Each number is 128 + 32 x the weight over its row's rms, rounded and kept within 0 to 255. Layers, rows and columns count from 0. Numbers have three digits each. The size before them is the row's rms in percent of the matrix's.

# layer 3 MLP up, 1344x256, rms 0.18, rows 362-380, columns 0-255
100:131136153111078102119092159128089119130149126130119176140099160121172074143096110172138142098174179123179091122142087121080141129144125171135116108064135156106121135050127109148153126160115086060109082124179126113096152125138149105151150111076134072107118193133165092115119088068084097153115121083110109164117146134133098152112160165138119150157119091115127155076105072174137040160127113096160106160085142109126196126099074145147129148106140129115172147129194116123170125086116168137116140144129141109131131152073074164111095109118219143168077070109044146140180138198074156081116080153167102134109105096120170182105136157146107167150091095051138143149138085171122193133143161130122100128148066108123105164134134118133091157159121188153094172150153207142088107135136183
094:117136090138120101138159107125116130140123109162147198070155180187147098068115099120186114125157123138121180079107133140117161156091097124127117155077133098125116136128123116155141127130137096151161118108117053174171150097139126212108077103185151179109125155165055154157201187155137117158129064070091060169167113152151177105115069097134123132087109116122133085138142165077071099123157168104074086153092127155145106146136101099167130101120101163107123163144130090147120129163173083115126094147084076078172102143101154085088105141098181089150131106120205142168118103132169133092174130107150112180191114144116157140188119107136168131077105137125111107194143126171152094107110139156181130138141121139201190084094183124165105127142083143123128141136076182174140126158142133
098:133159094103162147170085122080113139070096107139104114045149109145115132125145077161140163182140060188171119207115108202110109164101087087142142142106118165118158196050114158107132167090115086085135103121116102120124176142070159103164114069121112139110120116121129113154130079090150136047132136132149157161146122097136129092113089087140171090164126136126174095143124123142173135119132178084145087191150089177098122177153085126125087152108109125151090101114131149150135104111114096126119140163167161138102115093167138109135189118122125053081084151129117147147136118176179135091087141094094132168152115101171060127157174173133114077128186085099109139127104095160157120112206148153152083091178172106093079122089123129125088125167199124108053172150133153138158095136147122
094:127114128106161138110136102150073079126133085129135113096114152146139062110079122098109136088113109145088179131131121069123109123090212070111192135159176102164119089122133067116087140121156127120168146188108120108124105141135161046142080127070072158110110100102104114136126133140094053135115173180138123091194104122111109126075204080171112105113063118144103144087150121165087099161177129148131147142103115112146130130136164174117116104112150070170162185098097130142085131110128113078146100085119145122111116163109153179143154150107131161130089143050127066095049148114117153144106131132096165087129152155082071133114163138192104098098131112140117134128155149190177130129183172183147101167157089170108132171181085066102170087137070130140132082185134119097125110118148159
110:148136098098139148086183150161127143134105171139165128123128093167120191080140146110176104152152150050124134088141114169090090178120121108079128114102083173159156101123119066164113140082112116081131104097131103104140175089125150148166075120099123123153130097118124142133178100113093125164114151112120128132216154171150079182183077173078157113179137148100136097100121161162138106146112145125114030178115132190141099167125131129075101122095147131179115101092103136144091170104130157128115120139121221159123117161172104191120153121094109124127114174076148118192113114107116125103097109129097115153136096186086201139082208101123106105130158106111117144115099158112081116102109084177125137065100113101139148180108060158142119097141099131150155154205072121076185132165174120
104:115130108068106169137136100110123127162144132121111159156139116102152167113116116120112126118124048135085137074103161070118106191108104087175158108194088102093143107110062126186138165079130129144130160152078164134120161126130130089129176152121110110158076159102090193146141104113089169137144150133210133112159085140138121178151109139126142137132124140098120150068128134116136119107155115115131096137166134113081086092138145158111110126146122128129171114129082143160096109126110070194131160133169135061119072169113160084073083142134126128083113138113122148158095141113113003121141180142176105109182151181145110205065068136099159147072151108162141100147157167133102079164116114168110113152059160100152136192123109176129065129167161166142058156135091064148138152119184136
105:123151104156088117088133148121152165143091100098106086118072063118163086117153159107177090172041070169102149129117123070114072121099145153117147164126092188208103113075152116144131118211125125101128169131125129152152146184124119086124098123124137136145088146139120116157100105081143126165146157186107138163110139089097120091170098108111132121138114143121159141125151115097088114151096162086160193163080144146129133147118064165117128087113108141158060097123104228120042114066164124120118127189137145148156106155119150113126115118147155069126110089099137160114107121099147094089111118077102055121081163174159135147108150128152195059130145158170148103183150143160197100133121158095137090106110165125054119150093182116075150078121134147109136083129107135105106098119171177
096:156161129163109150138128117119141120103185166141144111104131139117165153131156098100157134129160105138163128096124186132148129069079146130142131154134123145105117098069176173069063139147121153139081131099118151111180128186081130127103084124174139119110133140127156186105151150123149170100160127080118171152141160073068137094078094124101109160156137165165104101151181174049168168114150130134099071070111166129110109124182129089113123093100167104154167144136125182126121136106162185144104127161110056151178166167159125124129194135156092171154158132110186091098153142072142174199122153165087173097045217124185110087132100073145145143176123096124111190119156150119094126116124145182119129143127177047129131150138135097118086104124086143139129129130064188130097165088139169
103:170090137095102143148128117179124155175148110144140099137137155111133155200083125181068104131174087124090167152101183074061107141123106111130124147138117079102145148118170113110127137119043123084126061165152151146123114144162119122124154120078157139126117092101127161119095133151164143161119118133097053122157154166088121116126162080108125101118073137103069128104161113059096048149131211156107129108123122144128154136111117107179123119122077069154071097105143103115122165119056132085121097126087081114108115148167170086141081092102183163075076081123163148185143142066090137125096106123147078078114108148097097124140125145089169200110160188085126137173119101182177089103087124142102095110169149129098149159159155133140174206079067144092136162150119115109143130108130160
100:121115166164160094101086103077143087125187140062072110117147182146168205113149125117148057133124187131126107130127177146085145150086121079145144121097188105109142160098092134210123115085118130151169173179118088161102172134110090136146153099077133174133078133152131170117136073072129151093132124093153078089102108122127153153112129116126123111105104119130140163063163078069188106076097134089147154110168122115120132141133128141151075173145145169168098135175135099109112079115085091141185178129160120131161131098129130141119114145116163135168130096145125108104091141078131153165075102107131128130139142170137080109145121052149148052109128107109118140099069168169118066133136159130160128090079144175154155177100101113111107100138150070074139058142137077197144180071079110
101:147115094113153173121081150106182119088158099147125116118124112142135210106109084120146132120141149119168122124111099116146025141123158144082105149153094126178166154147156115141120131092167148148177117138166126186114137133171169105079059139106061125135105228069079072142110059110153115146090114158081118109126132122113162166174090106110158207096131135081132088159102167130202131125130121103168146073118104152128160119152133110127130195108138098160129127185110185129131100118154111097126121111029095100085139131111157047114144126120117153160099136103107098085104182115149111106168077141126148127109179121127143088167112144107157114182126099100123193129085066114164146088084124078130170174163151065117142124138131113103113147104156110116100109052101105087122126088095177
106:066179130126145134168094169156073104065098129154092134103128122096145099154171114116142125126145113049097121141134085054129119098161172131094110155130104123140124144145172147177102188116172154169155133145123110169168143167109162153143115141084140123167169143135106110087140091126173107090125120148132162107109097141126116143105123184123080151130177131132129154125123130129089076096123122115172116031108111162021115106097101044121118091197096090104111158105098192144102156169142181092132146187076173150138138150224084137115130132134152078165185165113103101182106117120151076099094127154164116083081160138106097118108127082113145111179140151105163193178126135103049139118107111137136117117121152153098120070145117096152151089090149194094083135131133112102135078092099117
115:132101154079157117147139112093174178119125116113181108138055091122135111081096123095133101079091143091144109138165128125094176069137146152149056134132162142176124150132122107140080143211176170106100149125101127113202105156109096145156119140087158103069154148148162159158119120141085090101140112120168172067134082091122148127161158114161134077054122152133119129185084159142108202114171141118181093152153140127155119158142151081112152134088158126157131097132121166145110092101135174125107118100126101135138078101103147134144158088096148080159097111167101058128103116175133086178105102080132118120221066201151137041199096165126125147135130124129151128131140126109146133108197148137115153131106109141130073090108141121083117123156115172138072132141079086139173094151027141
101:031060167122091146153075142149097100141109108080125166123082183110139158133120144137194183114108193113200133093100146164137111115088146118202128140102128122128130124172139102135144128139177113154072095091109082115139130102150149135086098118202165169117123190135166175132138167120157083101188174139116116174143148064134113086113115105145184155102122154110128152166092121134107096113116105096120087095072138107147131134151134114140181174129113126136199151173112105131196147068155122146128162147096105089105138194119076147132129148133129125123128074088123162111148157146119098107159177142119089116246130146137157063149119141095106153121175186142147093118085108077166147146134121126204134154183121148154097200137100118154134135194109133126111152084127163121151076121106092
101:081116134112105117147131155142188128154100139124103132142086083145108058124119076101052129107116156171133185059138114110135114155123144119160116145182111085125126130138138066155151172134118123125110096125164109167156139134172114118108170140096106135124114118155124134191186125110141125074131145116178075135119115142113129155126160148111143077107111078091125164154105112141159120150037100169153135182114141071123173165103096159125137126110145108201061106170056138173100114142091083104088179092147120085088187152086101145063139108116106112107127158219097158136114066110078152209148123115175116166180127145106141119116122137117201147146168151096123123091164087154111104064082099141142149179091184192124068107083096076076127102110161118128121129165117136084134107136081105
104:170116156109195089097169072143153135135066136114144131152140098132075184121120186137115130113117095126166139123116135112163183040109175165145102080081145119171141129120167084089117167151100129158180082139166206183117133177151127142147109136196146137126105086078110132138083121134150138127082102103128206116093077104147156129114118128108158100109111134168130119121131079177128132084173145055162137081134076114107126124135116127124093104168145145098122066157145121128143144092117136097160083107162133143105098169109066135104124127135123166055093190116137074139157150151145158159169106056126132164098128098146144189169164091130152093051172116084166102160088173121149113124164124092108040136165108111146114113077155121082168116102131130205107090159138147164098104174153096
103:148085163076144135160063119113080158111060104126141076107166142067168157087148115103150104124134087145152100099111066087119125165173118096171188133152152124127108081120131152172142118150106087065096140109121137152075172102079120167116133179019086138190155122143066152095128134160184112072081133100112144103155153117114146170152169111164123073100099158098133180138171135127128128098145124128136112118188143097086178162171170182136072162106128144065162140182137143159132156099162110141109086124135092140109131157151158136147156173199140181115116194098155130076117142133178174162144104146144179105206130145175194144151110174135133136111113131123077120109109146096165116097152078100130162176098120114196144105138129087136111117139080155150105155102139096129183109124120144
099:129152133119110115168119117053105082095141148128114116106072159171140114112088203098157141126187149146175149131082109125154068162106163107098092134100089123099135082142126184113142124131162127110105122092097123205116115100105081151097147122168132138119173077128141165124144136120088205134082141127120112111128158134087045107046091084083141139163183094118095122180123140056091096116137129157117070157173095146115130142134125078141111090157152065114134124145142114090148099133143103027144172091157170085140072148173148134101133137086141130145156142148103148159080155124134097094156086095151112162133166085115128092156113062143049116193090143108125141137108142118041148147061168127165111142120145065077098106117098185150132179112099132114139125152205138113109134128115132
097:144142157153132132084196080134156150097101126192142122151118104109138134104146062206076117158049108149116198097129092098095144051116156141181109082095113119148114134117130134148159075102118069073120097101136171105131156123095124129125160138107134157092148123110107122131125196075143118137113125115098104138152140132142105103107102041099165099124094094130127154117100225109122167144135136104086109165083102091093141112094113113092179081137101127079110123093135161144099088123134181061166113093154084127100127105151138141040104127153093111162130121089121131117099102110116115095124111086130095148163160178163199151098142090113104106103155096132188099135184146159131118053112122163050144068127079166130120082105157069173115134140128130071108144140135152068135142201161159
# layer 3 MLP down (transposed), 1344x256, rms 0.169, rows 362-379, columns 0-255
105:136184147134070134169125100086109114161155128135134097131153146180155111170140075097104157101180149122128147177165160127125072157162083139186141129180153132173084139102144171131154139144129101140104153145127187123134179100132102094148091155154131113143106147174181083118185143059107137119110175134147165081112079099077143133119155136083104093099116050134122137139076143114170112138163135128093169123131074061093169124158138171069117118126118125162145189135169104137152113137129130121128125123160116180121145079109176201152120216183105138114133153134145109125174174147156147113084104169135111154120181152186101098142040126101171072134179103154118129176104160157178144113164096019108101088142100097190087146119126084140111069133167121105107112121083137080117091151135118
092:142141077098189106091084148157137154119157149111105138084086123165147115129097144175142070112131086117164120146147134103091122143161117141065082127157139149175163131018133205064143157133068138156146111129099155118199000148147152155175107158100123193140129128095147125090153078151100150186092117104120193105074161124120131097090158119095142151165109105110184100136167129132133115141091141121139136170090127152101118122126058142111157135101106133184099104163125079127147143122052089164145082159119114155146116131128083131121114160118141165147080090116108112135098126128110123109104120096179132155166099097095077122136140198093081109120123099108173103149064127153092088089064153145126206109124069098156115135107164138105136162120100148092132105105084126156156083148152167
103:102098142169139122180126105196141106128115108113186148024107120204124116071149210129146119133133131123143091081114194116104107127120137104190112145156137152106151182096129151134088154139146106108139182161108156157065102137123142134195140151141068126102093124098106123148132146129104103094108099140176083155144116087181141123141118126119164125209157107144190095108169119093111138102145132127096134146158118146148140094159112154073204082108122194175145130141108117139078143097051078082186116161121127134088138131143166145151123108162193128054115115095129119162158102105173136086140148131134102150158126146184084128110113127144097103112121087141109148154115108119126202067148123123080036126096138116117068148058111150142111158122103077186079155107148112202137120167148143
098:150109144113113109084146107184080130085173138162127110110111121146184114104073114089105164157137105105128136114128168099122057111129173091123129080147178067113116134076088147125127127091140081172150072136207160127161184092105116091113108201117069168178118114126110163186096120143111086122110211071091106044134123105085081151120097089112133046107153120159119073199121137142137091097109092120136120175086117153123166179106088145111132163148177114102104173120095133176088144150152133105128134119079115160116136143128133146146113149035133148151175228195130118078166121136173100146130125095124107148099123101119124122080172141134086079134104090094154079116127114100137162150078166154097159149144140145122114142149107149171166154097094127144105081192156105143099130143122155
104:141138141155163109148177184119108084125109105178148107071122116131072146114097156088113141131093057125091137121155127145082138138129170120131102110116155156123125168139140088099188162087104162114109122108066102079126177075134115054124109086130092149145180088172064139159098091091161086140130072137101105127144147104136091144094102144150065132145087183090140157132098163176158104112114095173124117143126194123183140146102087121126128118138120141095150092132133145198111077121128133128123096025125136094059071154157164161095133116151073163117121100112089077152066119134149140141062153080112155154120127139096123123169191105114114161080135154170121098153128160124075187104117120154112111119116140106135161174129161199142128127165117136210167093078100210116130118091058153
100:183164102163153103127126161087094164123100155141151139153121130077061142113125099095106139104096167166144075135114106115103056195133189135153163196172133128191082160093111141147158139136097113149191104148121110133152116080146110116136148093143125114157104147166146118159124152091141151125183108171107117091152205113194118132063171122115122174121112213200156111093101161151149172101133113159168135145177153123108071152108133081150120129105140137131107096161109158112108107090095153109079123091128117128143119148134089172140087162119102110122116160099093178127116087110130203135089146115119099073048169138103081105144141145133076186133139127084051054135122158110113131205149085095176109160106105106120110181130104123180100159111104071103155130175160143119161161078090169
100:159165170157118126159156089183153108111134194098167054111126094125132089093125115147113115121104103115094122085144135148053091093135152067123116173115131109098191136169113058050101108158134144142093131185112108141104136191144099127118171146169130073114100119127143096091149156097122096142116133185103091109160153114162120141161127159037148147100110091109118094105126110135130110134118221105179083107080117173089070165115157134142122169125115075059123172104175135097143136098133129105090179129102162192109100127095184115124135169093154077108138163160069139143088091190156123112142090121081187136127103091143074157134074178112136158134122133114094136112146080111144073117176146191122103086132119190203141104127101116110143116165158154099131142078120070153140104157113136
096:102141119180101125139137118173131173119095178119146121103115063148105162115146095099069072139117142141080117148114192098163145161074082112086106107159112095113156160094143099142084174139196156105114134150162117142121156142116097153142134157126116143123122111091214161121110066127175115087082180165153185150146152134176164137078132123162075163116131077151156132096145185148105124095104084114136146160119105150202122095164079080078129161178123155116147105185120135057078178141130138153104114182079107132104120223157078073104151116151111156100131118104145145114134167134156127141136180180131144090121164124105138065143147118123186119144134042114106138105163050126082178118117165103103077143142116116100150107118122069155101146092075129138083179124122180149110175121082112
101:102164147134064161129096120114142170122114114101147147094073157084188148151137148124107102084129094147169128136163154126124073119133082124134113125145099060119067144116130154153133094152186048089113099138055158125144071067063105152145081122187191108171137086106144161127163119066135168106182148135069116128166097146135167052126063132043144109136114146168133121153164180139140107102163184097127135101201137106125165139127127124147166169098117150180097143113162192097064157089103156137088102116162148123175101132117145139196071086173090167114120108116154131137122127114110149135118185143116132138108140167109089166177101142125151192104122106147151105106158136181107130148140139100063106068112152143165125101082104115121141143091142142140115126169150093175109157063083167
099:125115150111108138108157119104144116115129120095140186167162113151139080074093151130091091138168169116127110099168116181115111176178118073112152117124119156098076088106175145138137092108115173126151083102116092154123173121128091130157128176128148103148097187098109146120138129153151145104122084162171159117123159139174174114162145099116170180084088086171065142167086141127118136108158142115100134201104159118186138072116099107075112137124110103060090124043088110113114213128113176131184109179105099112156127094184082100011178123142135146092042141155125131096148142160141107115088130140142127099126100135097122141195145135105097120152101097144098118110131116134164063117085166150126121120213082143162137124072172094136088118180134090136119125188107144160050123113133087
105:103079125119120100086116142087145150091102155108140121156122088122154182137082156182135123128137158124133135132124176058150123148119118117160096157090123160160152140088224115126074096162139125150186107091138080134183171093045137114133069165091110110099124151146150072166088123172091131097180130105149125113100118142112229091132146151155133151120110144101154124178108115190139130172134160101157080104117149136158105147095148126165134130109130127131100143084117163169156119099180161111145118194084130129114112197203082056113156085105151091074134158135097084134089115100135123139037136125143168136112042104083182107167124181144151185125127177169117155134127095171064163134078133153143170144141151092146127129162091171130140123097196148162135131114116152100120111124072090
104:107128035099148069171109096084112145126135092164108096138142100131188117212147063092158083070091079107157101157141112085122123166127123141121077179165087146157148170140131082193119116163188131182156142085124154153151141104153148158130128105145130128081081133180111101105120122158131131151062189115098140093146139128078138126109140156136136132123121152095138119176092102112116094116163125098201105126112143078060096124117135075133131150134121126081086102126131176086108129129081123089102168140095164144135115140166114163162064096153123123152149170109098106067096104109094186099187133113098152149092114160108150116129185092116113180163115118138164178139140094097082193187198101159119138109152132110106130094149194097097134157072199151168112091177126080110111140138069140
107:104093131120168075130152155115166112052120069169122123116106144086124122140159122146123104092072077140122116132179176158141120148164143103193138111165121092170098142106147172102154074091128082125206132078149158068089163114124086153096175117097111053140159116111120141106107145131098142138141127169118121114180131112204133189132099162163152146139106171128115103098130113136164100128086179102125092156138179115145116161076191144090090112136132104059159103153106204185152107144189148118195076136099101104112175126128142144124163188129132093104122078127164118124181122172147145127141093148092144137144104101142157126156102146144106086087182129122121142080185099126151169168088081160083107080131137088149083128110167099164124080118114167109147071067146066142145050109174097
096:123056097133090145106142186120111187131149118099073190124038101120107088090192157150080130121068098142193110156128158107078113120162079080171101081146126147164116156131114134131160160157080053139137106160140101180097174143179111139108096145084107093165104116118121121123067124154160092193135107073145108116115110162172142159124150135142182124144126155102087110128190082116147131164124204113132163143111132139113124108148096140128117170159120180132128047167101092111102140167192104099120097124099129074158110132044152120142113135105211153107098092131150134121166116113151207075044125148143144099101115216115120152146150167063139089138137133100124123143101175102123076085132120146134117099114134130134097099155115145153120120071153126101129130096079130105159134133090169
098:085145102132123134087158085083124159099140106118153170181062112179123115145097145173155097123119119078105128123025150137171085088122147153131069137153160120100126121133118125154100148211114163083153155125133139105123120158063125083079123179108137155147158139170201095120097123151119090100116160101106160162089138152103112138096127178149092121137183116109100150117087101113139116145123085135120071078196069143075074075066075127114112118077172136142153139157096132136083086132147104081107210100086121113134142134148089187126142115109153111134143091104150131143080120130130126148098127099141112081151108122162193159130162191044129173130141134130171120175160145100119171120142097094192119112169154184141145107141193153091138139181070093145147117146136151126112143163213167
101:084120129133155158172132074155103194099097196139136195124105143123081098139172182079168159119136154183178139142113119144127178207157149101179078099072156065145069151118167162074141099059094134108115103180162156111116137125134120115156150087163119118148125177161118139133116125164163147100142157134118137054058164153156155091089137100122098080151096163148147179168084128163179169151147152103057122150121123096081177140164119169132054146139096150133099108177105143129077120136129162127127129083121143174114134137124122147138150157137088152087124081182167132161134084095089153098135117095167098169188185110127173135123114174141113114191094088101119145144103039121087139100084118145069071131123141131121125117146126143141156107150108113094165118096191124118083117086141146
102:134169103114165082165130156085165150121087100121065087161144134153145214063097132090095106127202152140188190188118082110141094142110110083151156141147166127091130134117116095104168147162082113162142143146086155137114129097104111136128170173102115096179074196140118151135127130112071093143124119114137113143146059112162134164120108124090154137145074101121072188081140094133185110140156154136123114116153106151078116142105113094100140143104095126101103176110103159120117079162147134094071148203073133090103071103193119122115135160167136116061127144138158161108044123125153185131113158103105142137174112134127164100107078127123118178118151118143126118122129116125097111180089180140127126169114049076115110130064140197120136146124156139133156149087096106131135255134138113
101:153106090117136122112113130162091143136163091080150160139132185076127110110169130091217105142125115099111139146121056140063126160174146132169107128086124171135169130175051182206126133144113172132186166135102106128175141123159136081143121182134155126077122142116144169141167098129139131103206153107085079138084113117160090163099145069116125175119146143155142164128118133098135137119131141167110092104120149096046091076200114133100143126135090084151115096109084183100151081136082113135150164140087157124122146124192125094150102165189089146094120180114153099138131159103079095119105144125160172170083182128120099106128167187127108100146165103096142152140104145090128140118141120152186070175064076122058133105085138163126096171120136063142145148108118150152103098122124038
# layer 3 MLP gate, 1344x256, rms 0.189, rows 363-380, columns 0-255
093:125094122177126136172102122112168098110055158100115202107164113134134096156128118125148100069144171110133119172099185154158150112178131109157103072163095148134150190145137147153113121152085089157069124083167155146094182146164104059101119095121135172112154123128115086123135172131116105085109136128095115202091083145083110130115168091150104151179132120176084138169162196130136175140107153167182096125118145080094128120086093155109189143047098142090108125105125150111138147141138143111129144101141099093108097182138149083114117169134135119157145095129077129082156139141186103152163118148092044153125115171184079133125098139069110079192111078153152144118168112127158124101127142129118127130140182130129106125118091145096142092125181063074156068100117163071086152041096184
099:146134123128095119094148220182111109113115140144105093183107100162138100128145104142202130153068149167157168110161154092131184132131169066143081116119159085109168103113126156108126143197103146156135087117115145103151077169145093147098178169139127095090105121113068104106147125161241120160177076085108145074119120111166129144147175119103171136090154119082128095135113165139119122154069127103119104152107146134128097120169159158116171109119089122129133108113177144111133140146148126092096107140125068148103145166053109101166104125133134095120142113183064147143123115115159098096157097082104121117109172165131156146074120168186134106109115141196117164145149121093071207087106161132062108092142155193131109133110131147114140206197140135188079120116111126135140145030163115
091:125123155143107098130136153117147090164129184121165119125081171175107110086076149112139119097124101126145159136122116069158169117129114099111126178123110181128082109160102112118189181170121129151173084146074099069132062100148182194075114126086152148118152111100139178118152147106181117114122159161138094075057086110154111139144131116156167126198043129046111087153095151170121122096128078109142118107114131133099201166102093177120119108137107059162158125132152091112092105108131156152120114163180067156114133097159121145099139129177205201160168149118145062127107164087178110151136120063151147151131150087119151121160126168083085083147099122062114105112127126133108119153110163164103105196133113090137093122118116090107151127137122134131053216146088118117092147110145116
110:173132132137101130079094146165109117137148128175200058155139122093038152118097092140186144144136062130095143108162084112141165059120106138110151173144132188141140093124136058105120095115102103109118119132091154125078193137154122095246101148124204114145139115160115026171083102133097104157138144114119148155148164199171116101107120138141112085094145161166157127124167174148108064121126112164142125128159134146125144138176132180101114094099101171122147161112173129076179151115127165096142142161125136085124169114148094158136097126145161123126116182159100154146105109150131168116083161123131157147133141087105179123123111100090107109114103115100071083108106108099123093126122057152079130099096194174108168088152103161112102135160100151093080189134110159093069104133179092
107:117133158115115155094142139150121169115097152113084161145163112067119130149104077043074141147163123108116013127134121114118128082163122113160117147130034097068103117107124124132130174142158159084132116149144119131053161152146115142150129169156157165134160148135119080121115154123101109081132159177139149077128141149162102147139161159087136148110097189165119087143111134135111122121125198171160162109182109058094166180118075113145116109099159126080082149121141172061145112110168137094128123086105144109164077131157122151122185143080085099111100121082090118095154138150151158152192151119077172149118107145087139112060128103111130150035121163116132053119102118125125124104144112045157026129093101066145111141161168117170139127116124077091166103116103124137108138158092112
105:132077159105081138081126114153132108090124187108209156141161149173102176076104185169099146162124135096121133125132120132083114112100131088119171139113176077082161141132119096128133122077099179165158080112151106084098121158175153155141175142074148127100126093165184074048161088149152134121094115129116114177059143142163099149163103100117130129092140080052136104152117137122150148148154091169153074093119138161122078103147189119130121139134066156099155137149145104079175093179130173136100125074145132084136157141084127069137113127090083146149104149141104121125137159141217154101125102123083141082196119065058101108180118139126147162137162118121107155166127107091106123126161141168203158092098108152152150065097084079114185144160133095169125106135081105128151169138097148
095:164078109134122105119114129119194113135099134091151168211136097128117077116097155121089135109142139131071102175118074097140142169091087089162127120154177102212169162163124147146154142090098124079132118145144085152085132179096154092101138132133148141055085168172132135119071115164145166119115120110186120110153140155064137171140142107159163137091109098143165140140091096142174105099156104138182118127195084129206123127109137108147159140186161134163161109128140098047133143147113142106107140066105150095158128087113083130108103111140148090144124110080180140244110135195074081159102099064174108146108147120101142137145166142063123067125133154137182069098094181102163111120184156105157163117129105132138120081129108196189143147147145118115136143112168147121137140145088116
101:157126144079166157150127134130120132134154124132167170162117039101152147117165113138134148075085204087198132167150106158148136109073145110143105116174140174133114141186106124149124149138119152076142095157123120113104112117156179059163110116116080105154177059162113163129181065139131115118095149040106182107152141161118120144193190092111175110120095158098080127127107097091085149138118143176136089075164135179121102134113132120146070149136136147085133109079138124050146173097113083107119120115109087149114162103134153130105133052093101114118165064113141153124116142079161080086138181179121143074115140139157208150187141080066137067102108126119093129095119202085150136078142107109174121148117121116111151124090140130100159159115099094106142096090164119086147166130103167
101:126127081191102077136163089167142094101091136160128099098119162102113199112134125147124190082123115133122143144129117061177137106087091115142147182113092116153190117160136121144148115109116110127106141191099209084125063142150155104143069111115139061092126167110061082119104132189149126127130127147092093166089148110140141135153098149153177091172121103088145124125122113089079158140166123131083113119133128124087147061130102155092118127138137104155112099114116153142147201175082127117074142160108244169066093168148183136164115110134173085118115159073175095166145134153125136133130163112146128137107103107098188098144152100212212121099110122156140123110121164129124139170142080125145079096094149074115117140154190151144121173104101110202143141180133082120145091122171107
106:120164146168114137115157138167142109137089196184130162152113101091151132119125143119124152086127083157094137131138135155062085099118171095166141092061104192121170156125133149136101133127076131156144065089109121132113143157135173105124127128128112086123103086141095165143122153168067094116127105150106115142137104105181082161138137107212122146083108124123129095126161065144161145122082185174051103190106160110112131188142103106162211138135163154139127086142101137128123140123115069020088006171098114121137125156165134107111160177188099157113146142103142141156153096134129142108115120151069112061098137182142139113153132193130129138068114110137132166137171146099122113135105125114166140078119140083120094079094085117094110122078095146160151190097135189147201120117138115
104:107146156148121116122107143072149128091169143168136148102138129170160138108111080104129108123187110004058101080152129088142121102145139132109106200109108096158114145191144101147094165122165137126152175108122116122138140162135170114131165123103141146125100140131134076143125084116096119093118144149132159122109096125103114104075137199103154182123132160061143125131114127176132098110116098134173077045133126135049109181116129122145131125156073131116132099107158138152090166129135114125132098116104147166128101125170112102149155133094182120140107179124156126148090161158154138084086100202119122164093179101156137127096164171135141098113146137125171182104159110147135144086131115169151105110065150173110085067156092072231134110072143184046048120195130100138149094091091072
108:184109153167110109146116066158146186145167132134149063088065139144128168120126182084128096173084116058123117100138169097126149112143122134146090143163166158166093149141101141111123080164165190121160093177136180129136090163067098143191109130104145095065114128108125127102097147131077119072134110108171121057085107117171149119099157162138172152090114142092102119138117147179145190120080132085157099181136144161066091088099149096093123168109155158098090091118141160147149091119197125149202118094170090136149132152100115147113191111160121101182129160137123045084092197192150123108157135125147116139181082187127137130210085113169175159091143106109130176143122135145171147159135106108140127112120152038100151081148169129117116134116111142112112159129101122142148149120133114
094:142097165093142118110100079123154170121147163073105110098083091148119114080158118186154156090075132100139113106074132125163121119122147128160184168126093112145091156129196172159086138119172112177122084159142155134116130116141064132146063157118116100114114107111075127093174161159157102092159108091135108092097098135117145088154118116105142138151128108101151173214149196097109080175099171089109086135147126080127127132116088087148155246168078158151139069101114179080207056084130173173133183127100124148106142152128122104088147116142091116171149145150112130148134105137115100148057154143108140118189150093146124114154117119112164108178127159116086199102141108110088114098160129153187125155114144101176113110097099146123101130146117112066129145150158120123104183053197139
098:069070117091134129128146159096132152134145174076131135099092167096144176147080093153113139125174124148071119170186150096195127164090150176149176117153190156109170143113104088121190095127093130127139099150095155142126128156142067145121090147169133161079094105136092182156155106113098168060129147169140138073154099135184146116202099084128113160146119123122153120153113082148138125165096108110135108150125052110148156195084167167162099128141092107204089102129175141145094137122117194132094171129132136099115142111170131135104111164116071155091108079161129087134135110098086151165154134118090113187093138138144145169139195154174153162113143148106203118139119149174086083134147116153035119141083108136138070157092183153061091143114132109083107156157155109126105125081130087
104:167125088223191140127146145116151146151145133152145148144165126122079136109107128104119100092108113106095185102107112141153133109110112107138136111198141110121083157103088117045124158097106116092107141147129104193068144031106199157145143151203133124149113180123099124126154087115136134119146135187160167120040195150101116153134143096144088125119117142133168091159133154111166136116091153119089131178131097108122173150099163158137104152092151150164134116144174236151173086196096148155109151099110139117087130158171116139223149136031107136073164193125077110109133128151146140110178102089170117136096185132133111068177060117130139105076126118161122101162139120117160147104089149145153074130122149123137117143132133116105085100110091070136130094130109071133147125118127134
101:090151143119161106070098178161134098169086130078106167123128101086058089147135096041134119129132100163138168120135081144124075144151104129151067082080158075087130174143164135113113161132129126171191146127095131112145115104081126101078153081159130091186139098150150088140149053106061106183110140143107129122125163099080079152087151189117098164134094138116103116119125167109135169091090169168126122083112108047168134104084112053100159175147162120145126068076146164117083084102055130116106108169111105137165101189178123195093136131127136129067190120146126121177116115092139129126113108090136138128119116189078117144095124127128120148138151101137153175153083106133083101128094140137112134088137151068117155124132126157171156155139178158102097140154127124142101121120026119
090:121103174168072095130133127176075118154135131127134146110123116134094152110112124153183118194098091135063106132090168096115163176141112149136116145187150119154066153137114084193102135157086114095177081150156117148156139109104207083091147090101164096140121119115137119119135143129091151125164089102089138121116122110089121131158159162170100144103092138168079095088108110118155166098216091078151157103119152117112112131153147142078161170145151194099168071146176186122143134120142147172103063155107183129133111166052140107145119133144173109164093152156122168105061143154153066140077156185163100149166178159131093147111128142126186102123155095094168185120110138136122130127129141187141100155145141097184145090130204117173156131172117123109128090039110123060123137097162069
097:129123148119162113105160165165111150118189131134125080071125148136132111149090103106141174184055082109099124154168073095191162143106111113178100199115132145095158109110091119080108107105133070185073116193167101139099118119099156115134184167129142156107108091107129120141117079130121153173131107116103164141134152117197143079118163086108109151151124108106138156088096151082095135141104106076150125138111118082141165143111122156184138030146130102094165127128146187103155109163174132173148131151138146139150046078154170155107185135094139134117158128154148169198145112180117081097154149127153102154114162134137142157160133115116139146025148208076162072132120090182121084148122156098112129116163149126160116109141111108175198138132112136066114205162155091152149100165118167